config = dict(
    num_hidden_layers=24,
    hidden_size=128,
    num_attention_heads=4,
    num_key_value_heads=4,
    head_dim=32,
    intermediate_size=512,
    vocab_size=1024,
    hidden_act='tanh_gelu',
    norm='rmsnorm',
    norm_place='pre',
    norm_eps=1e-05,
    positions='rope',
    rope_theta=27700.0,
    rope_fraction=1.0,
    qk_norm=True,
    attn_scale=0.333,
    bias='none',
    tie_word_embeddings=False,
    parallel_block=False,
    extras=['capped logits'],
    init='uniform',
    init_std_qkv=0.0198,
    init_std_o=0.00286,
    init_std_up=0.0198,
    init_std_down=0.00286,
    optimizer='adamw',
    learning_rate=0.00327,
    beta1=0.95,
    beta2=0.99,
    weight_decay=0.035,
    lr_head=0.0119,
    max_grad_norm=1.0,
    warmup_steps=243,
    schedule='wsd',
    decay_fraction=1.0,
    decay_shape='linear',
    final_lr_fraction=0.0,
    batch_tokens=32768,
    max_seq_len=256,
    doc_mask=False,
    train_tokens=345600000,
    max_steps=10547,
    dataset='wikipedia_en',
)
Each number is 128 + 32 x the weight over its row's rms, rounded and kept within 0 to 255. Layers, rows and columns count from 0. Numbers have three digits each. The size before them is the row's rms in percent of the matrix's.

# layer 2 attention key, 128x128, rms 0.161, rows 114-127, columns 0-127
093:112094122125155114107087118138125159093146132092126134023115132099108114153127175133145116200104139128090077095073142131150133132145116094156087106117117095100119121125127072150037077181105162071142091105142132119126115109087097129154087165083134125101111109162087065171179122148116115130163129076107132093180120116066122109158122146078170110141110076146154081122079126180205097141099
128:055152145099108089170154137137174146161142163153172146212131059154058114114107053140104120118154108121126164161170133163089055127095148170121164113127160136160068172149126148105160192135099119154167179122173159153098121139153147144084119091165138110162140139157124114111157105083119086128096146183127120179103129151145128154108153111128082154059136135126082103139135143055077121113137
092:140146104059090125144113119168124112167129082101142107111125120157056144115104074144098094078144135163128137154150164128117111152145128120133126110150139158101114137169078068151245181106073153160110201159153102111125164152144136116109175151154170151150124154112162107081131134137145145136082126205105083167109181114111104195126113109150097113128101133085135116097205137121059158097100
109:084159125080095138183156147094164138122129173143143155171098070151078087081109084145076170104143114129131201173188126142119084171131131170092155106115186129139065126139133158125173163115117123160162114152164134172141117125158184132117116113177098093144120160171180107110113120101138120110088117194121137175051107173169110154120162133181085121084173148133129134133159144075109123123186
102:143108096147152106107080099085162133128115111122123138079110119137136136127131168169167121183145168106105072097090109130156132068147150077122109118151083125128140125100155121108028032107125151128144055117085096114089150122108088137126093169096146134087101141118099120172136135145097150179152146065121140121111181080063179102135125138056177098159097108108171134150107115197184111147119
098:189095155099081151135102138164074156146095098132133144094123141137105192157113122171140041098118109124144114151135111110112157132042140099154122166132143187182162159109119138066154171144139147067070197068149130107129158146068133066099104132132159133098120123128124138143099138164076120126136113069094098102133173154115143136127138073132097152164078125121160157098081174148088160148069
091:107135132134106120114096114111122147167098108189132132163149061118124158158050116130138104125139138128198103131125108180167122189104176178115200152129100126100071110125103114135144111113097056139144123132112172149153155189118143128133087126098056124146140163160160156166152139116081150192180177153133142109177049092143126166138123126114105092190187120203135128121113144093157082127118
094:107168206171170098067075088107130155075143129115108102098148144122104135133167134157125136118152113127117143082121131165114097144127095118095126138119105140115140092133116107111125157116067065037113107135076126103163156213084126080161114194072116146110204131152130139156133095194086144130114155129166167122114127142175159112108182190151160121137124146128151084091048096142133122090121
084:119087153159109142147102158122162113168137158101131159124120091109140157181148117096160113124145124100100080102070076086078103151085130149104097144139115097116186161134157146079154101138130116197164124062125099106168129145117065133197132150055131173136103127047112172091147112119173173163158164135158110133158108135124171130115172151053152158103108180164143145130154118036098148138132
095:079112112090111102093096183097122208186151181104159160141123165116117070188166126122131154125167132147161170118132105107133153134137121101165085115084115098094084102110159107111146112167153102055114163180135150137131125128069092106097092103117131111116100080129092052151184102172208138167120112121133124101177162130099115090145096209116076094130135127184091104108133110101121122162131
096:087129157157097172121172151086104167134138126129135143165132113107147103136169139119119053134124105073161083174080144103195106181137128166117119116129056083104127112100121121086165108139200132172127126190102141147120139135109134062195185101089205145112138174059132157116114176176081131120158112142113105139106068116121045132146111132115145134164097152157117089132137154155117088097147
098:142167096051139151074169135119143178221144117092134112092108121157216147155175110120123121134140134119118197080116150163156091116147124111109146139155119114151067107150140118178128077127095123152160151118097102141154126111204147146188100184177188182141115061157147143133115082135122172130140144147197141127128146114096147138113183162112072109111104079107124159141163133096141125171150
095:081074122109084151151043133170132212146179102161114179072160146107102170147129139147132047163144134162177118165079152121134121143122135133126148123087098168148170083117142125099171161101069150132111123134109161087153130176071141111155097169111171136113150096119135134132130120163088085073160123132106110070120143150151141110154177089169087129138040113121147091138095172132097093155147
098:124127135165133132153116108118086119150132115076122106136173088119167150146094101127129179126000166081136104129140101145107134106151105087127154121133147162149105055186156163126150163192146165112172139149123137128135144108122123150121119142092086168127126130106070122165163159135167214120157183125104185136134142095136082130184141170195105125129195140106144094148129102155158156157129
# layer 2 attention query, 128x128, rms 0.164, rows 115-127, columns 0-127
089:130129124112106145149098121149149175185195089161161106136124124114099135149099068158115145161149171120116142096094198128125155104088123083108118167135167164199156105096170129126189170130091223106118194085159142122099138164073156128096132180168164202124145092150114154169124121158106138080180125139101127134156122138173109091113171146132090154146101086141136102118072168162099093130159
092:163093132133070147127120139153072164119142074132154109126164151085142193154105112144152134077139067092157106106097121126144156132136100095138048196093124139127112068119103101095165145154118051171141122099149126064166089170104169116113096164160125234133152110097074199100109170149128183125138114133121124156132108134162124118104106202163098136130088108141128147115170161129110119101118
074:132150149131093096068095119105131119204168071176146141163149142156132161155071074172152102131169141158086167087072168147127186106134085143099162152140169155139154105092165120096167170165092158093127152092112122112120129142102119124113100166160178107189140086151102120170127118156134159072098107138099132176202123105153150074113127166133117173139121090184114094144087090170106127187101
089:119053129153141138161156151105168100098117185123106165067102096123144109086146144124169151150080160117106122116094116154192074139140201154108157202133084139108116067077145111115057072133169107114129091122138100071101097135136145087144135127128083049106126123125153135158168148124141088107169140068125102098128082130130147062123135145112151095164102092104094128174082117095193124129144
101:101135105105127116163157134117092124096114150091087138096141123161164090106192136097060156091100098124153161138160096087069114097175142161125050112101149100073110142176110175121149134130128092139076118170153121158103127126178121094167151077116113120134126139088122139079192125067134145166095131117129135131152155154117115152111123178172122123111203212051098168086149095122138168064135
101:174114112127142158203117127117147169095138161169155066104096140124130088084159134131137140149123188188127127043070147143109187090116142136132092113118122087159147159059094084161124140110083142098147135088142157104070104121136161138080139151094124137182124102119148166116127140168155115170100137138096178126147085138119078105103127128136189149166193109158103146184070184183142129179099
103:149188163137149128129134079153116104095134137163128112137073124072166113123092103111141117142075097138231140116121162162112151156092125082107125101077059104121135201151154127120124133131121172116130129104136108130081076076172102128133173055150172153082172114127191117145158156152183100113168129101113115129081178119066113131136098075106149166117115133109069176165159085122075129114147
116:093098045132143147129137129222119133114152159134048106115167109116113119142110152162132150151110200134156126169096134110152118116119124067157150180123108143112166117040120076151095129128133171138123175120153149086122129151082194112129080182137095182062131144142104193096116156140147138163139096104157153075105081151124147094148093088100115086179097082164168100141128164122150138113120
096:109179119138190104125164108158173116158128082133136070193146132149137157185207121133110171127150151109123099134150134117138105045156168122089149093092168117141067143170113146136124166099150099142105077147097067197140107101092156130098123160157157118124148137123185121110130119090121198147154166117135130165056154086122109121174077117133125145093111207159136108124168146109124101190164
098:112125129127103129170097136151096069145122160193136099128116166111115154102083139115093156139142125102094132113086135126133181148108098078144148126082164124115162132096108067193113156155094056122112111114116142122163158155165140124087093192140105161188132159100134150184115135155141167224044115101160133041136122127095167185166160149108096146158167088123138108075155128114137092161158
102:136124098177161102162146156133134103066131086123125072136141115063123093081102123095143131131089138112095138112092101184159118178076174121137096134079115114147063128141075138139108145113206179142169159178163138132103173144109106180148082075117093056143135123119067152167121105173137076158093091140131086113102136167139160070170096132202099116114146164151181116141113145088114132138119
080:145172124174159118126092111071114111122095139169128116178088141105141076070151113110125097104061139088089115123128093119150150071122174115144133095146177118111128175194117136139122169121105132123099166169157097163104201111146102059140183065139092096181145157152144114145137141136141206108060112108150169106131188131116095187130140164113131124135165147079096135081078066120099123101141
103:169116104108148125116166130146138118155132105105172136174129150176171186075097109176091120100195111141154148134174105150135171114192115113207135113096093110107171123141117098119093121120142102158138092163123149134161126128158079151121157148120105094147129139156179120096112127161114090139126122134131091075091147171108028080087159042116148122099080116202120131125064111153108156056094
# layer 2 attention value, 128x128, rms 0.096, rows 96-127, columns 0-127
090:105155152167100172092120176183167203104145126189135158083149098153145101144145140079126132139138136110189162086083165135089110108130132126134179154075147108124159091131137141095115137134165207175163148081083175124083129160142093205176108078095127128121131205107114105113087110125111132081119168131174121108121089164139184090098126124167169124097116094076112138136101142115123177173113
091:051090100076126107129174121123110099092126148147096165111126074110143126129153136123074134105162096167148144108167070110128112162194096088152187140164159185099179132131216135087142127146153132174160079123173118110149141094182153147108132101110103096143163175153175149046132161189167138126156155139148138101078118096093175132104157097170100131067134122121126125114117160146127163183139
129:160102163117140147085105083167171128132055163180130116103107138101197137068173152104103158129176102145134154174136117100099155151132086161175088118065125139092125098148101139101107122127135130140131099143164169122184107127154126201128093159123130123118108114102146144095172148087118119161103212146198128081115134163103125132058185078116098120080126133167075138114185109132130159187177
126:170133133163126205080213208115139170145118196115092113139162079143126077158184172131140069134087119117172136091103155142123159104117164153114127131130156114129134155145080185127113131126163115221097072186153112128120146125131135100152100129163163151153108104112108167171123097104100090128163165119134119110090141187132141116080168090145125113125156157088065085076095163111139148116129
084:175108140117110134119093195060126122129109177121150182129147077175115073126130096133141158105130100079180102122094134124132049094153107153177216161107157111112120092096164139101143129118154183197125137133116099116134116118154151101112105093114157142128183163118096168095092153125151135093077122138177123134091117170140136051098165109078130122133056066080122160106109110110126158130066
106:121181079108116144163112171126137187146144111128165191104113073139170090163103176119138133124064143135149185097152134139121096082164136168025165122156124089115124141124144166135108129104153120139127160124119117137162128081134172159125121096149119105138120122134103142159131075174182117110118113134120153173137176144135139108073163139199130125192106153076173147073112153120120184035061
109:110118189183155157052146147038194131174104208126138174172172077115121126140158128140123146108092115144091129137138102144174126143171095158036137107172146143115163114142172109109115118168149105184184112115155143151140129084140110081124180106145122100154093127137160190115137127133163133113108122131087175076097145145126110106044138119142132111135163110124092162092111153100122076123090
091:099112147137166145131151113080105082139144177138149149045105113149153133114124128082129185092147115069045152158143101120132014156163106173071156142117137143108125096066155113087131140187139124120137102141196110131091132109165144140114155118078128130160137102095194131091161191155097130179074135135099149135119173128165116095141158151100106194122096111113082131130148118105117145155078
076:059160125135125147074156120212098207079159076144063132098133135125102121137210157094080104169108136180064118136123174158125146142160144104096086116125093126129183134165142161156102142177115134077123122167063126122141193131139138153167148124084119142118104150122165163123116132130110152147136185113092125130154098142111179132173098124150145153093195196146127104161081158148130157149135
094:119136157154170109002096064174145158094112103135099085142170148076166116100198157147114113160112137161139135118112139217091191152125157108142125146111122110125120160179106191103107146156109075111090107168113157154127202133107099114152150135156091065144111116138066131176123162081085125123148155130137110115184106129120105142080104122182126096103147178142143099117124109134127163123120
100:077126167119165146130197140066122116133098184144176161145115095053117063127149112107141150083168082112097115173143073088107134131121135116163117119034158072135120179157147088075121114161136138179139166138086151168101148119103066153139133106105132082156103127096175159081136143101154155198171142127142151105129186134156133160119147175154117108138147128098146184174091135101140094159126
123:203123103105165166151108159124121152193134106121139142098137149129081119135119126154160125142052129099139119076108109162123117047071140094117098137154111154157111132154131142060106134139146089190109079184137129120156138118094137082107097137191107117132153068097092113145118081136134052099087137141142158089120167143131142100116130109145106144105052092057089081124043075120138103121154
121:107092121136103051163064081201077113139153059121135139123147154115130193164133107188154110122162159113165200126128104142117147133097122097156150219149118164140088076078149117112144134093120097071132123069141095080144105180133132096100123164136143137065177093144134100130116153163114078128129093136134088108112123093119075087153120118158123164162077152156127077082131113158111155123106
103:165117121176141075167087153102164085144071179129149134130117078116170170093106090132120175076150118132187102140132109118123167117133179142133088136055111205150135114101155065066134109121136112123194134040139122154158111142123181089100096116147119158059136161104136199098102131139161117090085106118139146121074147153152131086102128172159098117151139150126118195172123145150138102116109
111:136144168100135144141179126136144087123146164172142092138115131118148089112086157109152108109054157132126156109122100102185150144149137106069104134201127164109120115131170122089156138097078057165165047110119134128122083111131110123135104140116181105098098107103175147123153105174106167237085117131197149166118101119121104153118180177184097109114162094120135145152152092138131139080204
088:069146140131113201066191112147125211103117178143110168089108142089110081103169125115104114162171107157110095132103147148136184090142121083161129111117168023149149193157069143137116120112103135158125142155125136160111179114068103137160098089107115087127100119160131138127143117090066186145199163131172093147141153139140129171104097134123142140108138168116177131134086134105140152147180
121:101125109196135097040125141135103107089108111182126178141148099071127169069168119124147144143156153130126113133092125122094195088130182123153177156121123159107126125065187127185126122116134096108198172074081129129152136119098141102096111106108131136040135139186092181112127137152135133131093126137199192131127171141119103154110083142178117167120144175085132153143082117123121164099096
134:087149116134101152137091128163149184122122143093126210071094163167147151145069126120117064152094064099107180153114097168091131131141169120140113118097097118125103146167091144173095121166145139165209190135111121143139134122121099113169083076108137147177117134168086153119129137159140203128123091115169057114088101176115134210099154094165108146137086143105161148105138179117131155102156
118:089097086164113101145123157154111135099086122144122098120147095130207137127142124139103138119160119131124184157150079171125166109174163160089194134178150155124071129151127094126105124160187159098199119093124186148084179102151155125122151128148108119097102095098213109151139116097095183100187128132093152106163203123161164066143133114161139137142105201140144204112117140146115130169100
117:112072121105122123175225069095144089104160076139119217117143127114143174103129105136115132102182108123141138140145090159130116087112133153162172166058161158129177109121166118115139124151127112090125192116126125121094156115156156116174128094149102083126173171176141115097094127142204178128141111104158119060167177110127129115106100053102114130136093118138089128186128061103116112160107
125:101126128180160091073114037182187101142144118144152142102127110134137205073153159131114105141135151137155157152149148156119175097077115102105121116098112120140143146100141107132131137097130073106182146056141124145158114133148122096137073104156139123124135148188144142109201164163123109119107075121134107059185125167067128147037152105112122130123139168182110094136137167163135210135148
095:098129152124110147151187146120135125132128182108127125198098101203180111151108113133086129103066142112130149202158081088191096135143106123092156147094136165116127069147157149117127110157128140165152142174120143155110098121150154081178117094155137114128173142131049060089158171101125142090123054104145093094122066096098111137137094142133097120150035138170120143139178136109112114172162
095:127157147099133207169158166163134134138152142140107161086113113106114104083096136124134122129066168125120121129109192085095089149135185133173057091069131079121107140159129163086108134160143147116132108234082146135143154103104104135178117157102099159131134153113151186115096110174075139172110216125104097119127178154161178173119147204149121103132112094101148160155141093098137119118108
089:180110094156144084170174172111103049144138142112124104147161056163148144117094109171138151061134106099210120150128081095146137135099181096153135174075142199136146140105102072081126120095156147193151099091150122123122103150115120115118123125148135193112135142127146138081084149134186130139168111141150107081048191148101108102099137144160095110117139163152075127098071147102140133132102
096:092174186081109189147166099147144163053097140097128179100123160115111133169195132115059101165138105176119104147147112119144123082157124139141126097116106104154195128172102211168107132114125117103092104145055123140122154124150145127190074169080161124157137129138115127178187113097104174154162114090123114161149109160157170128178174118124108115143167158123163114165071118129130146171175
114:119147112143094117162167160106129135129115159122134100118104138142140166201086147096083165106157126150193132094139108178098074187095149157080109058130094153139175173134086166081137137125119094078187110092155107166122162116156196115165127157126161104123090159066141135122101067137134122166097110101072158101101181182160159096138164138097140121168102146102123172197096159153140085108112
113:215146140178167114084043105124145101137080137134122143092132157108091171067111098148142151129093122141132071146113139159105160062117148101167115095130133110139092172110147088118154132068171132108051145105054147154163115151115084174066114141123103171146163098169127146124056120149088126150112142143094152075184156144143146115068133155090140116135133085114131177172141096142150153111145
090:072149120114138216130152100135126148083126113190118142086055138089120145077123128100091129158123121171052118122131149142127113120145089135126114094178119105116182196170144114139126143142092147098119165106107115128178134103123164154139102144114146094124117151101159177147136132162105108171093209139111131154214141121122123162150077151162142201160167141105193206182088146157141115095127
114:090111164075145074105122070115162118167131147075134150109151148105127107160225163118096157107113130107115138137170100139100095117101071105110183129127121125133099116129105190085117135155168108134151109114107156135106142118156059138135169163124108084142119092138105072117158144091115080184125101139080178063110244115113129146142126115108130135099054131142155059115100154114127080174110
092:113158166211147107106119137143105197149093146136105090115135162113136139166193133153128126147165086148134161103104109238161116138094137135052081148148113145165126110142115107132132140150117104087113065125120133151150169144139118088111137098113162139152102102031123141125103112112103176172096128139075105146180112131118071138154134126147146122175147204080151175204134094144150141083096
129:147096142119136147119121123134071149111156124113126127078074056102141130157153130151079143102119119138092145158112117136171142227146133120112060133110112121091212108131116147118129134199140141164117081142171084146116118120115167120121181129120110137122108179091126175101111145200207088120113134129129109180049046132134123113132115190190119144134154175163172126138123147157125063127148
119:108140126116149064022082114165128128115123121127118134105123123091105106065129133105137093168063173131062104126093151166081124123142081089124163089114106130112081113123135163184137159163176123091212168177066139133127119107103085144128126091117140144076154106114060101097150163093122139139039144122170152112140110166099161126110111128120128129119062124104165121186174111108134119095141
# layer 2 attention output (transposed), 128x128, rms 0.0989, rows 96-127, columns 0-127
094:134097176098117137114090131121077105127118101079111067118133122131129111090087121085147140154078109121148140097079117110158115147121113151138119114172168097128122180149084154134094059095099116045113074145132077108192117082147145092127104152132219147208168079158156164159119103137130147099126117102090118091091174141151126153146105127136068092047089185162133137162140105146144090099153
089:124144206148119100085116107113163120167112103132140068115154127132153134096168047119138051077129140204088119123132169156202121174145170099087143134149115100089079175115151114135111094127175156086180094117128140098090093144167166154134149078127103099116082105135159169125118081087128132143119154108105108113100131166116097181157102111121100207167170151120164104166146147135181150163160
132:092100125147075132130158120141121076106210117116130060168155134090158116117115105126105092141074115129110083088185117130208126058112093096140154177134128120060162171188130148174064093161180121119116128124094079140102129149095117169158149138141154085081118119120143173129099109108148127121123142121104146190127181148126125140191099140107156098125101110087147091161106123080182132050152
120:115086154132098121188106118097140125120125100127085090137109099127150168168167101154137176183120153177056146140143107112106117154156110115078140130121114146109107123098153080154041067076169123136106109130125123128101189116101119115133111122100121109160193128166127096082169111181172122104147163062072212138170147118160150122163121157124123076062142075141082153149148136123195166157142
089:158118150165135135069063100171098175125139098113161041146135126119151132108056136087136106091141125132130147101075158118153082187120100131092130114168150064168138174095112143153117124106165107091102100111128124120141111109141122108110146134072140130165176122155169117218144121112091138167148097136109176097084125086176158132111109143137058137109188094166079122114085162198117168150179
109:120125109141134091100124098114103108091160103101103161148128095113065111128128137141130125111123119128118152128128107138109107201194146130144091113135140113109098130118073100110129047089145145156127072107146152122108179120100134099130139181083147212191239133175085163101160118126150142173144152137196146068180109175093107163071130148112127143100119144104109170106151127139118116227152
095:119143128171094140165163074169136109153133148154150101116117144144113154099104152118144113152121138153138175117137128142083134153180212175121145102097044119098107133120127125113088024096144164142133124128090160111105182157094095179143200099076140107129175134210143163122122106089159105167142151070119182147174097115083141167134129136114130148058131091149117131115167153158196128136165
093:096145150171113060096128136187128191156090128102188102133109112140129119116128156117113066083133144090156072092088142135198082142127137079184109103138135075092131105137077148132155129154144142087145105125067120141138052179141159109119177100140065092109166172136129188204128122112128147114111126119153125124130053123106110134129150129125081103131176087161161058120126133131148180126174
076:072095134095110130156098148051187112126092088074070155129102115129143130184223110116092164181131127140144130165174094142135151084114149139179117099123129164104095102176113101124109100095078139168145119151165131111127109107149136173100091136163150120194103086151137134097091133099132128103109138065128045108112151171112117174133156094156143109110071188128192092148154096087152140153126
098:128062121137036158182135134103098105146166140127057161146150150170106191126163079130118118180100118170099151161196078113137169075133137135116133101115092163099118115169170127111107097125134139176118116127112101122112191127118112180155114115160194105146158138168141121059101107122136116086126154115090067126158194117132136144122128093148117100067065139088139142120103087062089121121170
094:132134115176093191128119157153109121111122138128099142137086069173123110118107149191114149134076137082130141125119099128152135096127149143119114157129139074077139142073142129152071046109159126116109102171102080115194100117161102182146184116150128046147098112127105131131097097081116112118079153114100151103126172053073124087173114117117118110132122158093162183073133106110221130085168
127:132113130154088114144116113112100133133125142144142073170135067121160155129135084088157053130122165150120162128106095104120142154187107106072157081107130172125159142123139115120156147076128125133051156132141142210057125090065169057164100113163109166121174150171110136135146137178094148107133153142090135186188076066156110104096133143108100119117139120154068150077094161158123108188126
110:164130162106117102124115098160151169152132127163197132147171179132098108098147088139162090060139121127085125111123175115139072176133098085100132103127160118152137142126177165109214229166105149114142153124148162106145128166129149106134102145159116165125084114111097164127136115184094139089118151174162117126100094142189134131129122123140057124165142120198134091119122139131007090140122
108:206134124182100145086151148166176106171119133173200130128146137100119103145044143122182120097122154122054144086134121145109117148134150154134156087100146072130200138139157174134187162188113110131149088135111088082123123128110121157167120201070118149105066138154103171198118137119097118154120078135152181148079141098134072102098102114096141117113116127173120174133124124141146086138147
117:114115113165106128094178125097200092114128118142152142066143133105167131168154108147119052102136111158129079152141102145120156136143148119158098162086147138089112147113086105105106130114070157087203106149146090193181156129140148153138143038148074111092180126155089144101142121162148104112127175157087152134168133102117165122192068146091070164113139123067092146157123132140145123120044
091:116125145142137173174123146069110068120130116096084129129117110159133129121171103160084206179081105156160148138153099136150166111092096141136092141146151115141068112105132096163069088103153122126094121169136095151153142120152085165116136140163147095205132094099121082081099084104149095131149146096087089107149196098074140068150177101146145113087101166084125162101130101051181183101125
119:145150082174075169168116137111158102138149136127134107092171128106119100110083123118147115092134099163098174153151142133137114177167128166151118086116161073171113136142135196085201119160099139120117054134070105052180203132172118163124139154137096138162087069132107161128116096109075124053141118115191109103117165080144137134122137106098101105122068172159115104124116111132162094187149
142:139095143108165130113105154071092027136147115143118175176177103120118121096203151119149212191114098105099172124172128132196146148107074079165095104132109091128108186118095138172139065072150112117095117138185088116211126126148101084154114134110134139184140115152133146140145121117139088125118102124136172143112129173115123106077139133154138087187145116100104103132171093089104112135143
127:131179151131143121170135106125179047134075158149117125115152104146079071129123115135141110102101161121108116115178126166080069177183208120165089116149085113090151080125174165173184076177162113129134118121098111099140170214117105139091135174110121156143124135160123113139111118122155158134119180120150092094077151168114076164093146117106120081091150149137173097127175125102136108109199
118:159139190125132154097101192138138177142114165201187128126199150107126138078062134101151070050089119164094140111076170143152165147136140068135123103122141101107091137107146108158162161118153141139101080104055170074110067130171143114121143155169107122162087145155153131146119147079059122087068104110147126088093147135133102090119110132099132129136138095114167108124087114152094101090152
132:153112118113096104172170162115102089150177139141161137121219171129104181087157092111149110151045118150083117124177121123176153112131100100149133119073169158169114145192113142099141159141109149137125126145116118090157151147098118169177153134098104126135101126167125181084090102116171095117088121102207141189125146180164087109135133127127161052101103101174144120157128100088166051153136
098:235128148121130105101117087156134132106075089202098191097157148135114124100151128057166175058115167147107122141139175133183140147076162112155120098098067126143080156118112111186086146104154131106130144164118135104116143163145137100109142113145110116108129135093204146136188148134135139132124122139110170118052117166160140094148111118085085170146174094109083142122075133160081149071131
094:083083112086116106116085179097112135100139089089128132137117052084172112156148151148114118149174115088126126155129057099169186093125080155126124109137163121103186108106107087165124053099095082107133135128161089148128109085182151133090120091131159125201184123139064142143142121090100167175133092129082125141144105047089101114162106140109130108062124142079134101121103130112150186104109
093:162144143158113111097107148188152126147109117170144075118140132129114115129118101132216108088139170134009148100127147127125120206165128116104125117125133105135147158037204186136105131177164142139150112111114119076150120135132153152178097158111085084110095095143127127170149113188113131079094109130136206143112138097190092095153110150088089107149165110159142151141133153169172103115112
100:134096141142148178119124140063152112110090074095123190159122111132181113144163122146060210196095144146126084137154123163148141100099123098177151117147145134083084071136118039164086170054131128173111138168202133102129105154143066128068127108097152142164112107070117116106084163111159097089094149081114090106089168167117134125111127106138153148133136114101114107129101100112130154153112
123:121161131122145143115162183126183158208094094123139163137104111112121149157103177132139142139063158128071099097154105154071139081133162126173129065123154127108150086150107058128147116136093096140107079101125161176113075119111114091117118143081115200124119199160092132145099174091148141122098104099172183171120115151099076143065102122140178134070190123120130146108182097092133133151159
117:097089093137126160125149157113074136119210173141136066168165110118118149181030128164114119164139148103165159134115094129140162067136115185125126154127142120158181100162113171133178134150123094163098162121129132142181142113114126173182167163068146129118128101128078080161071113119130103160112064160145107198156131059110101102118093135145162124085117131130117099132089133157146065141175
091:049112111116170146123167149073147119117154143104126169114123083123120148201150153154097094150149111093195121124171127162125134100115132103173094123122168144123085076173066092133128110112108122136135086184114128155110139131132116142099149131104131156141103089147081153095073114061137139195153111131143080112125149092086133128098187126137184183128075215091163089113149097079175166177097
119:149142124161081096149138104140057195161112100114099137145122109158121124033151100108136087126055155129112115135144135137165107125193145108121137111146118147093146141121137133097101099155138132148060174140121186151109089184132120119097195073188148097124081142098127141098089109148138153069089165110149115173158075153105120187118122097107064088120174083129165111081114146150180133159183
093:069064134152080179115165150140209079173118126120122179165092140155122152190131121137118184184084183070108125132158087155064134095130182135160087123063140139112186098147116128130148108106137111169149120140124160167181133135086121151168130177103120116151153177148136101096127172136142098100099151131131135147090151107128182142095150116156133107104105169174102106127205085092090103120164
128:164124159116115105099113120148191156154075107129167176184100135155141130174178086112158157089200125103065155126120127109151130127108148107133159078140093098097127156129160158154095141143134133162181059152186118145070118118094132147168077114101123107068131116164112206099130069097096136158174087088131106102136130170098105167118146110128133185179118155160159137139142092103145207136076
125:131151066095064140179080143040057145139170131082096140152174099101117147112108122088131120135159124161179118172173103127179171078114123162151089077127123128159127190177048163096156101112077102137098128154126090167184121106134092157091182114178134143137169118145169140114103130105078155102133086116144097175099119127106152170111134120115086095129133136091126094113089121129151130143180
# layer 2 MLP up, 512x128, rms 0.155, rows 0-8, columns 0-127
107:102176155136158117119133110124137085081139144118112140138079084112079070126066127143186192141090098066175091068172145124118113134146124106157163101104095053089042126128119173147093114151116128085142121128137104119166108120150096138085185127114130062147072139105120073140151107131140161180121115054101157102128128122084097139128092184099155072143162144069130153115172123138156147100119
099:182073143104160137170165101139165057121111161133133122164049152128157171124126161089134174141109126100145178044121086149138111100112126143094119108135185108141082091133103096177061066120166151147130104173179118142102127115140116085084106139153120133069118081154159121148151129123154099145140184086214215129142125152124122132135153160153162075107148134071142124137147140133126182140131
104:096129151111156138089163141078105132111077128079057085082130109118168142151138133086102176130157136074183159182110132122139157076108139135132095102124122160128184133182151081173107083144146132150070095117157131058176078144172097122135108127139058130139113115172153126147188160100151160095087117124120118119140139067110099101106179121092135147149160148176149184066099082111162183130095
097:083125142108167139125096157075091151156057101128101064113094115096090129125119128117140178176109067110068161100098118122181148135124057139192124147081121119083075132098076121118097098153111107133126135101122103087136117162108116143109104100147124090130087145145039083122173126099118106157095095127117100119137113142130125124193126113055142070149178087076145197109138097115164169123078
099:115112106138124110133131090133108102168141146151154170104061157134148095162097174035156097132155141112111131113131141097121089114142160122125115128165130089103191102062139154193111123150152091128094148154108100115057062074175141135147097123086126146124067111167171122167237190163161102188122122152155156119136111098081139086091104116140162142107162110160133181110126145163134171136128
099:135063091173149104095085122133183121123121160115079120104091153109113126164149128096155120106195197058117121148118118227155146102118155091175131159104107110136109150107128117155109126148125103165094133152128119106135096079115114197157112160145050118123123103168132078127165109145119106198172091104096159081162132079151142171140196085118180122149143076151172108103111170122144162124172
103:121082142150134099119112118132148134096133067160118117096088116103151129122141141128138155136130167115131129120157101165202136077122152066119120076127164121056138153090198158090090077170113160121175144097150096147116084103148152174170099116140083026149105084125112146100130124133127179093197168126104136123183131125128083149174163151110160115115141084179141176092179146144167155133054
094:146150139151158050100137132126044125127112151133066042105123067116164085185114161115109173136074137153154121106076115143148152074118143143166150096060118139132168122120157117093084132107139125098129085147133133181115156154121091152148209081087087124126152127146155094124102152119120103100112110078105155131174126101138140077097119089144163116119076179096126147146106098115177073180180
103:081107101214164169111120169084091134087077189120115118116103155110122158138174198106121182157137172102182102121066150141132112146154168090146141092107101105125132128096161089092106113128148124129117148120112127179129059145119150153092196090110057146052124134149109142146192206117184105151117077086147120139098118109079144125078120116150169105128176142123112121125163142125151141156108
# layer 2 MLP down (transposed), 512x128, rms 0.144, rows 0-8, columns 0-127
109:111069151124077109114120146167078091083094091068123114114111129126183158179157094076140107078097106111100110146111161071172103145136168084140158155148125082123124095145132180118075106172139160162148163088112099030109090131159125130169135111151094083182192149150116033124114126167132122129129137153133124171168117123099072140112116189130144128191139137131169120101176106120133126116152
101:185099188133124128136095135184138083153123114155140112078190172107132115128109090153134137121090103034166137113144156133083104152117158191134142097106157161114118140105121145177150141133155170105128129082122169097145118146150138114091164030189109100160117113120185129142152110158143019172082129120155129079120119104165100120179141147152087096154149109138126187133128111104103119182081
096:094158118134154130068139063162139135132132172133094105107146109077128116116085148135073140143199175112177153173092149124094132131097129137090085126084140141141135123125167091162152123172091147148095105117107116056186142151142088082083116106149074156148147136150104152089160096089151122131118151199199141131181105101165120113158160143058084204145177151135156176145157145131117175075135
099:182108073133125162152143151152092114152083084189113139072142124171089148105090067181148104082138128146136122175124175112124162160130171137104112223129172136148108057137175154143167153202175128120137099126170128133117071135171099090077123122125128156124130094104110071095153126184136164108088116105152180084129146162105125153131133073145120089160153140138087118181134070147151151139098
091:076135068126179206109115121150134090116141142154135181108144125113105098123151104134168061071171151096156185102201132142127132089126088186178121119190126114156134143148102117120115185186131102153092106138147120166147125118085095126104173122115162132134126109124144104145105152122067082117079146233147119188135107151152155146161088097159094154139105111146125114153079131101052151105151
093:051104111143111117129119182135128138171151156132079127081120191076139138112169065137085147017156176121120146119132143122121146106131129138092133134103117152171116098203096096107139161146169154137146136147151140089157090135120002159115127162158090158134168116111168137049132104114160159123123075143129141144195142157195114132127088127124151139138161154152098161148175122141134131127135
098:126093124131150200147131228109085059136129148160156138153034151064164107138142142139100139126140131147098113186176126078093120147122213138144163138173157142105106130099130126130164110108100129136067122193087073132097089125202127110114145127116155176109112107111099179137136086109102130211079132160124132147113083092105143088124111147153168135115083128124111089113125118094114126153107
098:191122149100101127109083043157107136179080125162177104111070145157179122169128095162123147119137086154128082137143106155114102129136115150144144034140109110110177125100099126154119138177077128208122092114084101108101113150113119195107039118084099063175167129127098136118150115132173084132071098178136147146111150152157135174122142180121098146147128117164104165148136169135132143149102
108:074137157143147116086092100098102137114111180148125197139150102128127172128182196111130119131178146131141111065085144164084096140117175110138139152082082106107096157151100134131098100164197169114150131132080113179153116128126108139126067146146112091096138165193145141199112203097143151130113080096168135109102108174124124164079083110135190130093168184145095120137142132137182121150189